config = dict(
    num_hidden_layers=9,
    hidden_size=640,
    num_attention_heads=15,
    num_key_value_heads=15,
    head_dim=64,
    intermediate_size=2560,
    vocab_size=27886,
    hidden_act='squared_relu',
    norm='rmsnorm',
    norm_place='pre',
    norm_eps=1e-06,
    positions='rope',
    rope_theta=10000.0,
    rope_fraction=0.75,
    qk_norm=True,
    attn_scale=0.125,
    bias='none',
    tie_word_embeddings=False,
    parallel_block=False,
    extras=['some layers without positions', 'some layers without attention', 'local attention windows', 'gated attention', 'exclusive self-attention', 'capped logits'],
    init='normal',
    init_std_qkv=0.0272,
    init_std_o=0.00642,
    init_std_up=0.0272,
    init_std_down=0.00642,
    optimizer='adamw',
    learning_rate=0.000491,
    beta1=0.9,
    beta2=0.99,
    weight_decay=0.28,
    lr_head=0.00319,
    max_grad_norm=1.0,
    warmup_steps=314,
    schedule='cos',
    final_lr_fraction=0.1,
    batch_tokens=[32768, 65536, 98304],
    max_seq_len=2048,
    doc_mask=True,
    train_tokens=575400000,
    max_steps=9100,
    dataset='wikipedia_en',
)
Each number is 128 + 24 x the weight over its row's rms, rounded and kept within 0 to 255. Layers, rows and columns count from 0. The size above them is the row's rms in percent of the matrix's.

# layer 4 attention output (transposed), 960x640, rms 0.0325, rows 275-319, columns 560-599
size [ 94 107 105 106  90  87  97 102  99  94  86 104  89  92  97  90  94 107  92  93  92 100  96 100  94  90 106  93  98  90  93  90  95  97  95  94 101  96  96  97  92  90  96  98  94]
[[115 153 138  94 146 109 162 116  98 124 176 136 118  89 117 119 127 118 125 119 121 100  90 112 144 127 117 109 141 147 131 136 137 124 139 104 108  85 126  83]
 [109 103 155 146 136 116 132 131 135 101 148 105 112 110 176 160 138  87 102 167  99 109 100 129  85 131 127 153 117 100 132  99 154 143  69 130 145 137 102 129]
 [146 123 121 140 135 129  99 159 145 124 133 131 126 136 121 167 128 121 130 114 126 135 129  98 142 126 135 150 139 136 133 194 102 148 110 143  80  90 135 153]
 [147 137  94 117 126 105 125 114 118 142 128 168 149 171 135 117 140 130 141 115 125 153 132 104 114  98  98 125 135 106 114  83 120 164 119 160 138 170  73  94]
 [ 84 125 125 143 160 144 103  91 126 147 116 140 157 153 164  89  97 146 134 100 147 140 127 128 143 163 158 122  89 141 101 144  99 112 126  56 112 165 103 123]
 [155 128 113 132  93 125 164  89 190 161 134 131 154 102 135 141 151 123 144  82 106 151 128 105 116 100 153 118 159 145 140 116 141 125 149 128 130 129 123 145]
 [136 100  82 117 108 148 113 119 147 109 154 125 121 128 138 146 115 125 180 102 120 175 118 158 117  97 150 131 124  83  98 114  96 114 125 126 116 154 137 155]
 [108 152  77  77 119 161 137 148 133 127  93 108 123 118 117 102 126 125 134 125  84 158 139 186 105 127  93 151 133 106 114 111 120  85 121 129  88 157 135 170]
 [ 93 125 156 144 113 145 144 139 150 131 136 120 117 113 124 129 121 133 137 133 126 138 151 116 106 151 101 134 123 147 123 135  92 102 130 106 128 169  91 157]
 [107 141 102  77 174 108 177 117 148  92 100  86 112 131 130 110 150 127 152 123 126 142  74 148 145 141 138 141 112 142 112 132 133 151  71  94 122 123 119 162]
 [ 86 112 163 159 148 108 132 133 158 111 147 139 140 117 146 100 160 155 155 155 122 137 116  91 102 118  86 105 141 110  90 133 130 129 106 101 103 126 104 140]
 [164 129 164 104  91 101 103 147  81 134 146 133 126 125 123 116 116 130 180 141 110 114 158 152 123 151 133 138 121 138 145 133 112 164 120 121 119 109 124 124]
 [125 153 108 113 124 102 161 133  94 144 111 108 114 125 119 171 129 121 167 128 144 109 146 150 117 113 110 145 171 135 136 116 165 107 112 143 121 129 154 105]
 [148 133 105 162 139 106 107 162 104  87 181  82 177 145 112 143  90 141 145 137 133  98 124  98 126 160 119 136 128 125 114 172  81 130 151 144 144 156 140  83]
 [115 131  90 136 113 151 100 112 154 123 156 152 146  77 146 151 115 112 139  98 142 161  87 114 145 122  99 116 160 110 137 125 132 121 128 127 110  97 140 131]
 [ 98 140 115 112 143 122  73 107 142  89 136 102 162 143 130  94 111 135 157 118 112 112 123  66 153 138 165 122 127 167  84 170  92 136 128 109 122 137 133 134]
 [105 113  91 129 131 121 126  81 133 114 119  87 146 137 181  61 148 141 132  75 126 128 142 123 126 110 138 121 131 107  94 131 158 109 104 135 120 139 138 137]
 [133 175 129 126 132 140 152  64 137 123 101 121 131  93 114 107 124 122 137 139  96 158 170 176 116 112  94 139 144 111 114 117 156 149 147 124  55 166 105 121]
 [ 95 109  93 121 103 191 140 135 116 169 101 143 107 161 124 144 176 195 119 152 126 150 104 144 114 124 183 118 131 148 135 161 117 119 122 107 130 152 132 148]
 [135 143 113 129 140 119 138 115 142 128 112 129  81 116 135 146 129 148 114 115 172 135 103 141 132 115 109 143 150 109 109 197 125  47 119 138  95 122 133 158]
 [ 61 140 109  88 142  76 142 170 110 121 135 105  98 155 134 116 133 164 133 125  81 178 129 140 162 151  88 139 175 125 145  81 149 143 121 115  87 110 116 121]
 [108 126 112 119 168 147 149 113 122  81 144 110 117 126 142  80 126 104 120 123 134 139  82 136 134 140 120 108 123 118 157 140 145 101 136  78 120 105 104 140]
 [147 135 129 151 152 136 125 129 133 115 133 137 151 157 142 153 141 120 111 101 100 159 145 133 117 105 137 113 113  98 102 108 113  91 169 149 136 119 147 101]
 [160 144  76 127 126  96 142 125 116 149 106 122 149 108 144 162  68 158 152  95 128 164 103 178 115 137 173 129  95 105 146 117 148 170 101 115 149 189 120 137]
 [145 164 132 130 135 147 144 143 105 155 150 131 137 108 105 116  92 111 138 170 148 114 135 153 131 137 127 117 145 149 149  86 135 133 176 125 131 150 112  67]
 [149 101 111 140 145 148 107 128  90 136 125 121 115 105 138 104  89 113 132  81 137  60 112  77 103 145 100 126 126 137 174 110 122 162 152  61 108 122 148 105]
 [143 143  75 180 131 134 111 144 114 123 162 149 124 122  98  87 150 143 131 124 123 164 118 115 163 146 142 149 147 129 162 124 131 150 141 138 125 109 148 132]
 [134 108 138 107 181 150 127  99 115 108 146 124 121 139 167 112 144 104 119 125 151 110 132 117 153 157 154 131 136 149 145 103 142 170 133 115 152  97 100 120]
 [139 109 136 151 150 134 110 103 151 152  92 160 161 108 127 121 142 152 110 152 132 144 121 140 159  88 133 111 144 109 139 123 132 103 117 117 137 113 148 150]
 [125 126  94 132 103  96 178 150 138 164  96 123 140 118 139 142 158 162 133 120 158 148 100 108 137  97 124 137  79 131 122 115 150  99 149  85 163 133 102 144]
 [ 99 137 115  87 137 117  85 129 132 101 156 146 160 164 147 120 132  99 128  90 135  95 139 124 180 160  97  95 112  97 149 156 111 129 118 181 147 158 149  72]
 [108 133 139 169 114 152 125 106 124 148 128 122 129 146 131 164 123 137  99 131  96 164 139 108 142 119 158 132 155 137 163 138 110 111 145 150  94 136 140 138]
 [182 108 134 115 142 128 166 153 124 164 105 125 134  85 152 128 136 132 125 110 138 148 104 123  88 134  84 111 111 146 147 137 164 142 129 126 131 136 100 136]
 [132 104 111 192 117 135 186 140 111 146 151 175 104 121 151 137 139 126 153 139 156 147 117 147 134 120 176 154 162 150 127 141 121 187 103 167 137 178 120 162]
 [148 148 130 133 135 107 155 138 171 161  99 135 134 105 127 163 112 137 127  81 124 148 128 137  96 104 162 107 153 109 142 107 151 153 147 132 150 149 113 130]
 [ 98 118 135 101 145 133 182 117  86 127 160 121 131 116  81  96 144 119 122 104 117 104 144  94 157 159  97 148 157 139 129 113 122 121 153 142 104 101 102 103]
 [175 109 113 108 138 105  95 136 102 108 136 129 115  76 139 121 140 132 125 115  93 142 163 108 151 127 160 149 132 130 120 132 148 124 139 190 136 171 139 133]
 [132 121 141 147 120 117 107 105 114  78 130 108 153 154 110 146  92 121 151 129 118 102  71  56 127 127 118 113 125 113  96 117 136 139 119 144 104 161 179 124]
 [128  99 143 137 152 137 148 163 160 138 109 117 121 111 120 138 157 136 113 132 163 158  99 153 176 119 126 149 139 183  96 134 102 171  88 118 175 123 105 166]
 [162 175 102 147 154  91 133 150 166 132 155 123 121 130 132 146 119 151 109 159 133 116 127 181 115 102  95 135 126 144 126 132  96 166  89 116 149 137 136 103]
 [114 144 110 138 142 107 153 123 122 124 153 132 145 130 141 124 153  93 129 135 139 140 159 144 117 171  80  90 105 115 135 106 121 158 109 159 125 143 132  77]
 [122 148 140 128 164 142 103 190 105 147 144 101 118 127 157 103 155 108 153 143 126 148 204 136 116  93 104  89 150 108 129 109 167 119 152 188 129 102 119 125]
 [130 100 135 134 111 142 116 152 137 139 125  98 119 150 149 111 156 118 129 131 172 158 110 150 137 120 158  86  83 148 104 114 108 149 136 118 141 127 130 129]
 [139 138 112 159 119  82 115 125 105 167 137 143 123 115 110 137 130 162 129 123 126 157 123 135 111 112 137 160 120 159 125 114 135 147 115 180 151 102 124 191]
 [126 137 117 173 151 146 133  94  97 115 106 132 189 114 146 151 117 146 119 106  87 100 157  97 143 119 114 101 147 143 101 107 135 139 116  92  98 126  95 111]]
# layer 4 attention value, 960x640, rms 0.0368, rows 276-319, columns 560-599
size [104 102 106  90  84  93 100  94  95  82 103  87  89  93  88  96 100  86  87  87  96  93  95  92  80  98  89  90  89  92  88  96  90  98  92  98  91  91  99  96  88  93  91  92]
[[117 145 145 168 111 145 126 147 112 158 136 147  83 128 126 134 134  78 102 134 116 116 115 102 107 127 135 148 121 153 120 126 100 112 136  78 165 115 144 105]
 [147 144 139  99 157 102 129  85 139 139 133 128 135 143 128 130 105 113 139 131 131 105 133 195 164 111 120 130 147 164 136 101 121 136 106 146 110  86 132  84]
 [165 108 153 131 107  87 113 138 125 134  97 177 106  82  94 112 181 117 131 116 140 143 120 143 150 154  99 134 100 124 157  88 126 108 118 133 142 138 108 128]
 [158 139 168 131 118 168 102 118 105 124 132 186 162 147 168 113  93 110  95 103 144 106 115 163 145 123 146 136 152 159 120 132 144 127 138  97 108  93 155 135]
 [ 83  63 127 140 175 155  90 153 101 111 138 114 132 101 111 111 162 109 115 130 147 141 139 105 122  73 148 117 125 116 117 148 135 111 135 159 137 162 164 125]
 [136 135 144 140 130 118  86 123 150 105 104 137 160 137 109  99 154 107  67 120 112 137 137 117  97 132 152 154 111 124 143 142 125 130  99 100 100 109 148 146]
 [140 119 100 116  91 117 117 147 132 201 106 153 117 156 137 147 124 179 125 148 119 139 127 145 108 126 113 144  96 150 113 126 121 123 131 142 112 172 158 123]
 [147 107  98  74 110 118 136 140 167 127 108 193 148  84 146 100 113 167 157 110 152 134 132 139 137 131  93 130 126 164 160 109 159 127 148  74 135 122 115 131]
 [146 110 142 143 139 155 135 165 122 149  94 113 117 175 141 143  86 119 189 114 112 122 118 118  99 101 162  92 170 158 133 118 108 120 101 109 138 142  82 119]
 [115 131 138  97  99 143 176 134 118  99 140 158  89 111 180 105 136  66 106 150 111 148 121 161 109 153 112 129 101 165 121 166 148 101 120 128 122 164 113 125]
 [ 84 141 116 122 129 105 143 136 135 105 123 153  98 111 130 108 169 133 144 137 108  77 125 115 166 106  88 122 153 133  81 126 107 145 149 126 120 100 122 114]
 [106 140 124 146 148  64 159 141 144 146 108  69 116 121 142 128 164  77 176 140 111 178 144 140 162 137 134 104 109 113 156 127  68  99 108 121 163 121 110 134]
 [170 131 134 113  69 102 151 102 114 134 140 174  71 119 116 131 117 136 117 117 141 141 159 110 114 145 121 108 113 173 147 135 105  95 153 110  99 129 132 164]
 [133  77  92 118 116 134 130 118 113  99 137 204 160 134  90 127 141 141 169 112 158 142 137  72 132 129 146 130 110 112 140 125 152 115 144 156 101  92 132 135]
 [121 111 117 116 123 147 114  98  94 113 128 139 134 166 124  81 144 157 188 113 117 127 103  86 156  86 172 135 120 174 140 115 172 120 156 134 132 101 129 132]
 [130 126 116 104 104 141 144 167 133 155 146 103 125 131 150 112  84 132 139 148 140 139 123 172 144  88  96 177 141 130 102 136 155 114 147 133  83 142 170 148]
 [154 142 132 132 143 154  92  89 133 158 151 129 134 190 122 139 161 119  87 166 127 141 105 148 104 151 130 130  99 116 142 108  99 142 142 146 145 119 162  98]
 [182 119 170 127 143 171 112 144 126 140 141 162 142 113 119 140 109 130 105 106  96  83 112 105 144 113  73 140 149 146 111 131 122 116 123 119 164 115 119 146]
 [115  91 175 156 177 103 105 125 139 124 162 154 132 104 138 142 114 107 105 106 161 123 143  93  95 143 128 151 138 113 134  83 116 150 122 140 165 127 134 113]
 [126 135 151 122 129 129 105 146 118 160 109 125 162 189 166 150  88 150 105 125 140 101 119 126 122 124  97 172 146 145 113 118 132 143  92 164  94 165 120 127]
 [163 119 107 105 158 109 143 107 140 124  63  92 137 185 132 158 108 134 165 152 126 114 112  90  87  89 139 137 121 110 135 148 109 149 133  84 148 113 147 116]
 [148 148 114 146 167 136 112 142 101 119  80  82 117 149 132 133  98 158  99  81 118 158 107 131 113 162 140 132 152 152 138 176 112 114 164 159 121 134 122 145]
 [126 113 116 154 130 109 133 123 149 139 129 159 108 106 135 131 180 137 128 115 136 103 126 111 156 113  72 116 148 143 144 109 126  82  79 107 153 142 144 120]
 [145 145 166 142 117 169 145 107 117 147 114 150 101  48 135 111 149  96 110 113  94 143  85 125 129 158 109 112 128 112 106 116 127 142 133 111 136 160 117 140]
 [ 97  81 131  64 132 133 141  95 135  75 159 115 133 119 126  90 156 127 137 141  99 127 111 141 160 188  88 101  97 123 119  78 117 144 107  88 128 137 108 120]
 [100 118 115 102 119 142 160 103 108 137 134 117 157 148 163 126 105 128 200 127 131 117 155 150 139 106 145 103 146  95 117 111 120  87 144 153 143 116 141 165]
 [117 137  88 139  84 121 131 129 125 175  96 133 112 130 149 144 133 122 186 154 122 154 143 169 137 147  83 116 155  98 129 145 149  85 130 111 129 123  96 107]
 [139 143 148  92  97 162 146 130 161 126 119 155 157 123  99  65 140 149  81 113 123 143 108 140 118 141 120 223 124 139 155 140 164 137 144 136 119 110 131 148]
 [143 119 116 157 135 132 104 126 158 153 112 103  59  93 107 121 117 168  81 111 159 111 130 125 176 126 119 101 133 115 130 135  93  71 110 136 166 151 119  94]
 [111 155 138 111  79 136 103 125 131  74 141  72 114 154 113 126 112 134 120 120  99 151 115 147 104 142 127 109  94 164 109 131  99 136 108 156 102 123 114 112]
 [121  98 157  96 168 105 110 154 115 118 125 164 131 128 127 121 146 137  79  92 122 116 101 118 142 152 131 165 124  89 146 128  90 121 108 111 130 128 149 121]
 [112 116 117 131 134 117 144 129 133 149 145 122 118  85 100 127 208  78 153 125 175 135 143 108 111  87  95  98 122 149 115 115 128  97 117 133 130 132 108 100]
 [149 128 143 157 117 105 157 105 130 127 135 169 160 100 210 126 128  96 117  84 139 122 139 112 144 118 101 156 144  97 158 119 130 127 170  77 146 125 147 112]
 [127  99 182 138 127 117 123 154 121 146 147 161 133 112 101 160 120 122  73 159 124 154  82 147 139 134 107 159 134 109 176 132 101 104  90 171 151 128 181 139]
 [ 99 100 104 115 105 120 163 106 138 128 150 121 110 121 161 102 142 125 183 175 142  99 123 163 112 133  97 143 143 132 113 116 132 140 105 152 130 191 126 157]
 [121 141 157 149 159 149 154 104 134 154 109  84 128 168 130 154  77 121 153 110 142 106 119 104 114 150 150 127 111  98 134 134 122 134 109 118 118  58 146 107]
 [136 108  98  98 101  95 133  96 129 110 137 180  88 125 113 115 107 131 136 114 106 103 130 134 156 186 147 145 115 139 128 135  86 165 125 151 105 134 144 174]
 [133 135 133 147 117 111 160 140 140 121 128 107 184 131 129 118 124 123 138 139 159 117 131 135 137 102 101 136 156 118 142 102 128  95 146 128 134 125 137 122]
 [138 109 113  76 124 121 131  87 136  97 115 134  78 118 145 128 106 133 123 135 119 130 154 121 101 108  81  97  97 130 116 121 142 107 113  99 123 151 122 202]
 [125 153 136 145 118  90 149 104 136 165  94 111  85 105 132 113 141 166 110 120 136 169  96 153 103 117 137 127 115 150 119 163 109 160 136 119 123 129 125  99]
 [115 117 140 116 129 124 137  86 135 119 121 112  50  54  83 126 160 129 128 120 132  92 121 146 164 109 116 105 125 127 130 131 119 134  90 137 129 143 116 119]
 [116 158  81 133 131 126 144 158 115 131 143 148  97 126 156 141 145 159 122 111 131 152 152 179 127 122 108 128 153 181 109 135 122 101 105 153 113 177  82 113]
 [133 129 105 158 152 123 128 115 136 160 128  91 156 117 141 148 120 110 126 104 118  90 169 151 103  89  43 111 150 151 108 170 129 103 130 148 183 113  87 115]
 [151 130 124  86 119 136 141 137 149 121 145 145 123 109 192  96 137 143 115 154 114 139  94 154 138 131 113 151 121 121 108 127 112 159 115 149 129 141 137 150]]
# layer 4 attention query, 960x640, rms 0.0372, rows 320-356, columns 560-599
size [102  94 101  96  96  94  91 102  94  97 102 103  89 100  93  98  92  97  99 106  97 139  96  97  92 106  98  94  96  93 102  94 105 117  97  96 101]
[[146 117 144 127 114 133 110 162 106 113 126  94 151  72 130 156  88 121 138 123 161 135 131 141 120 120  95 158 137 135 114 160 108 147 133 144  84 117 182 156]
 [132 122 111 166 155 116  92 135 130 128 108  89 150 117 131  89 108 131 127 112 115 130 134  75 156 148 132 118 141  84 134 143 128 193 165 141 141 117 105 123]
 [119 167 173 142 109 142 138 124 148 123 111 108 105 133  82 108 103 138 103 126 110 134 109  98 149 143 122 128 178 114 160 105 127  83  83  90 129 110 129 137]
 [111 119 117 114 146 122  85  90 164 128 160 130 112 113  90 115 116  98  89 135  98 115  73 100 126 118 125  84 111 122 108  37 120 120 148 120 126 126 136 172]
 [160 123 116 103 134 118 120 161 151 154 133 127 114 125 137 158 139 129 132 116 120 178  68 117 140 157 172 143 119  97 155 104 126 170 123 156 162 191 125 115]
 [ 94 123 121 117 165 117 119 151 116 153 145  71 155 146 166 134 130 128 101  78 138 104 113 138 135 145 140 119 148 146 125 118 142  45 143  92 159 126 139 126]
 [147 105 124 122 136 132 144 146 143 133 109 155 111 115 165 106 166 143  85 148 105  85 167 111 136 108 140  99 116 108 171  82 106 121 122 145  59 164 118 126]
 [104 129 127 124 123 128 137 129 142 106 124 166 118 135 111 109 152 119 111 133 129 135 131 142 164 148 104 146 154 111 110 122 136  83 125  82 130  91 149 162]
 [143 103 146 150 116 100 115 129 138 143 142 134 181 120 146 133 154 122 169 124 127  89 144 134 165 112 150  82 186 147 100 115 139  93 129  94 104 171  97 105]
 [132  92 114 129 184  84 129 112 161 146 142 125 187 107 166 151 132 153 110 139  80 133 134 172 116 131 144 119 104 115 156 109 121 139  84 169 111 103 119  87]
 [123 124 149 131 145 148 112 159  70 112 121 154 155 161 111 105 169  95 163 109 159 190 130  99 100 138 127 127 167  94 114 167 136 124 130 128 148 129 103 152]
 [107  99 123  79  87 142 176 154 116 123 113  76 123 121 129 135  97  90 136 148 111 138 127 157 127 109 136 124  86 161 112 151 148 110  92 157 152  88 115 146]
 [127 137 147 172 109 117 146 154 103 151 121 123 120 171 159  74 154  73 175 115 157 126 117 105 133 136  94 104 133  98 126  88 116 110 138 107 120 111  95 141]
 [151 122 136 138 131 125 100 137 133 137 140 185 159 121  90  98 113 134 158 164 122 141 130 122 150 122 125 113 104  90 144  82 124 164 130  98 175 121 120 111]
 [132  99  87 128 131 111 113 124 104 103 132 146 154 157 126 127 149 164 129 125 110  84 137 124 142 147 150 127 147 100  95 157 146 141 158 144 163 122 120 149]
 [132 138 173 145 122 114 180 124 145 150 136 110  95 112 116 138 147 136  87 106 159  85 123 118  82 148  89 127 155 185 110 146 108  89 115 158 114 175 145 124]
 [129 122 138 119 115 120 135 127 114 107 143 150  99 127 128  85 131 136 123 149 137 121  92  98 132 106 152 125 124 109 135 138 120 130 161 125 113 132 169 137]
 [ 80 179 163 124 158 138 108 117 151 122 129 117 163 111 147 124 159 137 127 152 126 115 146 100 118 147 131 129 169 167 127  74  98  98 123  92 101 142 166 155]
 [147 125 115  99  82 102 104 122 147 149 157 128 115 144  94 146 137 149 106 141 103 128 150 145 153 163 130 121 114 139 142 107 186 103 125 137 119 119 147 129]
 [137 150 146 143 110 124 124  98 110 158 137 146 125 113 112 117 135 141 151  78 103 131 146 107 114 154  87 153 134 127 125 158 128 114 147  92 106 125  73  92]
 [161 168 129 160 133 125 170 144 135 163  80  87 108  75 137 151  92 130 152  86 120 134 123 167 156 105 151 132 127 158 112 122 111 139  79 130 155 131 131 126]
 [ 90 162 143  98 117 140 138 130 171 140  99 110 131 133  74 186 150 152 126 132 120 124 112 114 113 158 116 123 133 130 160  92 103 108 107 114  97 141 130 117]
 [112  98 147 164 173 118 108 182 137 141 139  96 153 130 201 119 109 164 112 159 153 124 128  80 143 116 137  94 172 125 122 127 132 114 168 132 166 149 155 151]
 [107 170 103 106 138 139 153 143 122 133 155 143 120 179 148 147 116 128 140 103 135  84 120 136 132 120  84 169 105 163 119 153 165 114 150 134 112 144 150 152]
 [122 132 157 119 163 129  97 115 125  95 194 147  80  90 128  93 160 134  91 138 141 143 129 152 134 118 102 153 108  98 124 129 118 175 173 117 130  81 121 136]
 [132 144 126 144 143 102 130 124 133 116  89 125 159 111 145 166 127 150 129  86 133 131 124 102 162 129 109 130 118 111  99 178 167 121 142 147 121 119 145 134]
 [168 136 143 130 131 117 126 147 124 131 141  96 119 124 118 158  79 162  88  81 127 108 109 102 150 156 128 129 137 128 122 157 157 108 137 111  95 138  86 141]
 [115 132 157 145 166  98 131 119 125 124 102 179 129  94 134 173 123 122 110 103 110 135 114 136 109 170 125 130 115 132 159 163 112 104 133 118 126 111 101 136]
 [105 159 135 157 111 162 141 115 122 138 139 132 108 101  98 144 152 174 139 127 106 123  71 124 122 145 116 115 106 130 138 138 124 131 123 110 156 168 177 193]
 [141 146  93 128  94 122 137 117 118 123 151 125 162 167 150 125 157  98 126  82 149 125 120 104 160  91 138 138 141 139 114  99 137 114 123 107 167 141 180 154]
 [158 164 152 120 121 129 120 108  94 128 137  98 146 114 138 128 115 111 108 102 129 135 124 112 168  75 117  60 148 154  91 123 116  97 179 148 122 100 104 101]
 [199 158 106 103 127 137 122 121 119 105 144 103 128 123 137 134 102 135  98 158 130 117 154 154 132 121 100  98 102 124 108 176 185 144 172 146 151 133 162 106]
 [135 150 125 162  95 156 107 107 145 156  89 133 161 126  67 177 185 145 165 161 109 151 106 117  72 169 127 129 128  79 131 153 122 152  97 131  78 139 156  97]
 [134  88 128 114 118 155 128 152  78 113 110 165 133 130 139 121 116 114 150 134 191 163  87 109 145 117 140 111 137  86 100 126  91 158 160 174 134 111 120 124]
 [137 101 109  93 145 140 153 134 111 100  99 128  88 152 134 123 147 108 120 147 139 196 108  86 126  85 124 130 109 114 143 116 109 137  76 112 165  74  88 123]
 [108 131 163 135 137 136 142 177 136 158 144  82 124 139 142 146 150 163 155  98 156 107 147 146  99 151  97 152 146 111 115 132  62 133 104 138  81 130 115 106]
 [101 103 172 106 186 153 128 163 159  93 141  98 123 123 151 153 109 115 124 139 105 147 170 136 159 119 152 142 107 125 151  76 151  89 141 136 108 109 161 130]]
# layer 4 attention key, 960x640, rms 0.037, rows 320-356, columns 560-599
size [101 109 113  96  98 100  88  99  97 105  87 105  87 109  95 105 103  95 115  99  96  87 104 104  94 107 101  89 100  90 103 105  97  98  96 103 102]
[[160 157 117 107 118 103 151 147 118 120 125 125 130 120 106 135 142 143 126 101 190 142 134  90 148 133 124 148 149 146  98 160 132 150 104 146 104 128 137 138]
 [144  75 123 167 159 156  71 126 134 135 121 131 161 102 142 105 143 104 123 130 121 115 123 132 132 125 120 104 145  89 129 151 117 166 162 152 139 125  92 126]
 [122 166 142 108 103 149 153 140 167 114  94 104 116 151 121 132 137 135 117 114 127 141 116  87  95 139 172 114 162 140 144  89 108  73 108 112 133 137 123 117]
 [126  87 126 103 107 117 106 102 184 110 138 129 143 132 127 112 125 115 108 134  75 104 142 123 123 136 125 113  95 103 152 130 126 150 151 111 119 129 128 151]
 [110 137 152 133 130 157 130 148 153 121 110 104 138 128 138 140 120 153 151  99  71 130 121  91 121 146 168 142 105 125 130 122  84 137 129 114 137 152 137 128]
 [119 118 137 120 138 130  91 117 132 128 144  88 133 135 125 143 170 111  87 124 105 116 152 133 141 156 141 116 158 144 156 103 117  95 138 117 127 119 119 112]
 [121 112 118 111 124 145 169 120  91 140 144 111 105 137 162 131 113 146 109 148 113 112 145 145 109 130 141 107 130 129 157 108 122  99  83 133  78 127 172 126]
 [131 139 149 134 121 132 194 144 120 124 115 155 118 126 112 123 119 143  89 122 119 115 122 139 149 156 131 137 164 120 157 118 151 106 156  84 128  89 127 147]
 [139  67 152 147 142 160 139 149  89 136 101 133 139 123 168 144 107  67 169 118 169 120 113 188 179 127 116 105 168 121 132 105 169  71 123 139 136 178 105 114]
 [106 110 106 102 146  74 144 100 161 127 129 135 145 115 145 109 118 116  67 143 109 105 124 129 115 128 130 142 117 111 132 123  89 118 119 163  98  97 128  78]
 [140 100 163 136 104 119 138 167 126 134 131 145 118 149 107 108 176  92 146 107 123 201 110  96 132 100  73 134 119  38 144 147 121 137 107 130 146 155  85 118]
 [120 151 116  61  95 152 164 165  97 111 126  92 106 131 124 139 125 108 107 126 125 142 111 138 132 140 142 150 105 175  66 157 141 114 142 151 145 129 127 138]
 [113 148 133 172 108  93 172 149 116 131  98 120 123 163 117 121 115  94 159 106 171 123 104 134 125 144 106 121 165  72 139  99 113  99 123  88 128 117 132 162]
 [130  79 105 123 109 148  52 137 153 121 155 179 150  95  88 131 142 143 128 161  95 119 140 143 131 140 127 148 108  98 141 119 122 135 155 135 144 112 121 113]
 [118 109 110 123 104 110 130 129 105 129 144 141 125 126 120 111 188 135 101 133 135 100 121  99 152 158 133 141 130 163  62 115 169 129 105 165 146 104 137 105]
 [111 154 172 130 137 108 177 132 119 158 122  99 114 121 125 175 129 157 118 111 153 112 136 113 102 156 101 161 155 153 108 136 125 110 104 130 138 154 172 128]
 [151 126 152 129 103 114 142 121  88  95 130 166  92 121 121  86  99 154 135 136 135 118 120 148 126 105 154 147 128 124 134 154 125 149 131  96 112 105 143 151]
 [134 151 144 132 121 112 145 125 134 114 147 112 141 138 143 154 133  84 162 133 120 112 138 131 125 168 112 117 158 130 132 109 118 105 148  97 119 138 148 151]
 [152 133 137  96 109 101 148 122 165 113 158 120  86 121 121 163 105  75 107 141 106 139 148 133 116 134 129 137 117 128 156  98 153 116 132 103 134 116 152 117]
 [158 127 148 132  82 121 116  97 114 174  85 107 113 111 106 166 143 149 153  87 137 138 130 131 124 144 104 137 135 156 126 138 127 121 147 101  99 115  66 121]
 [137 138 121 144 105 137 167 134 181 122 107 123 172  90 115 148 108 104 120  85  73 142 115 135 139 154 154 145 145 138 132 109  92 125 101 129 119 128 111 135]
 [111 122 162 147 140 111 110 119 180 124 128 108 130 155 143 150 153 123 133 131  83 136 167  95 113 111 134 110 184  99 152 102 142  97 102 155 111 138 156 125]
 [108 127 112 180 193 148 119 151 145 154 146  99 174 142 160  85 127 127  96 132 202 126 111 114 127 122 115 100 147  96  85 128 131  92 150 143 146 148 129 149]
 [ 81 178 119 132 129 104 146 145 111 132 135 127 114 161  84 123 120 140 139 117 199 108 129 134 153 135 116 176  98 178  92 175 155 113 146 110 133 154 159 153]
 [117  84 172 101 121 106 103 112 103  74 184 142  99  91 124 123 178 142 125 147 112 139 132 140 126  87 114 123 109 130 178 116 179 170 169 158 110  41 134 147]
 [109 152 116 134 127 126 131 115 144 148 117 119 112 102 138 126 126 132 117 115 155 111 134 146 159 104 106 127 137  89 100 172 170 107 126  96 117 131  84 142]
 [145 169 139 134 107 104  92 133 156 114 154 108 131 112 149 142 107 147 119 130 122 142 123 102 156 148 135 118 133 171 121 148 157  92 131  89 123 129 122 140]
 [113 143 148 164 164 161 156 114 137 107 105 159 141 108 156 147 143 135  84 111 149 100  96 135 131 129 137 128  96 124 140 139 126 121 139 107 112 126 120 107]
 [120 178 150 168 137 147 109 114 102 134 119 124 106 120  69 153 146 189 159 151 116 119 107 107 104 149 144 113 119 132 113 164 115 144 123 124 148 142 154 170]
 [127 148 133 153  89 122 152  85 115 135  90 137 138 159 105 142 105 119 126  78 167  80 100 158 137 118 161 128 141 145 104  98 113 114 124 126 185 161 153 137]
 [160 175 148 134 121 104  89 115 106 137 119 112 151 113 132 110  94 132 126 108 133 107 148  80 143 102 116  71 166 143 105 115  96 131 172 141 111 103  76  94]
 [181  85 163 128 105 132 140 122 104  97 171 120 104 100 124  99  97 145 116 145 136 138 142 121 149  84 132 116 124 123  96 151 189 131 166 131 140 139 132 118]
 [118  99 131 162  91 136 108 148 139 151 105 117 116 110 102 168 164 153 181 134 105 155 150 110  82 140 123 128 132  95 114 159 129 104  93 158 123 129 172 135]
 [126 122 117  92 130 142 139 124  94 115 110 152 151 109 108 133 119 117 139 140 143 147 119 128 140 118 121 119 110  99 115 125  99 178 133 175 156 125 127 150]
 [151  96 100 100 128 137 144 141 101 119  99 119 111 128 131 115 110  89 124 131 102 122 126 117 123 105 169 129 120 101 142 100  76 127 111 135 143  86  72 130]
 [108 143 140 135 151 115 114 164 110 149 152  85 115 130 118 149 155 204 134 138 169 103 130 135 111 117 113 166 145 117 123 111  72 110  96 177 114 138 109 127]
 [116 103 153  79 156 135 136 181 158 112 155 150 122 139 130 160  85 113 123 130 108 146 155 180 140 123 132 154  99 140 154 107 126 106 130 154 138 108 145 124]]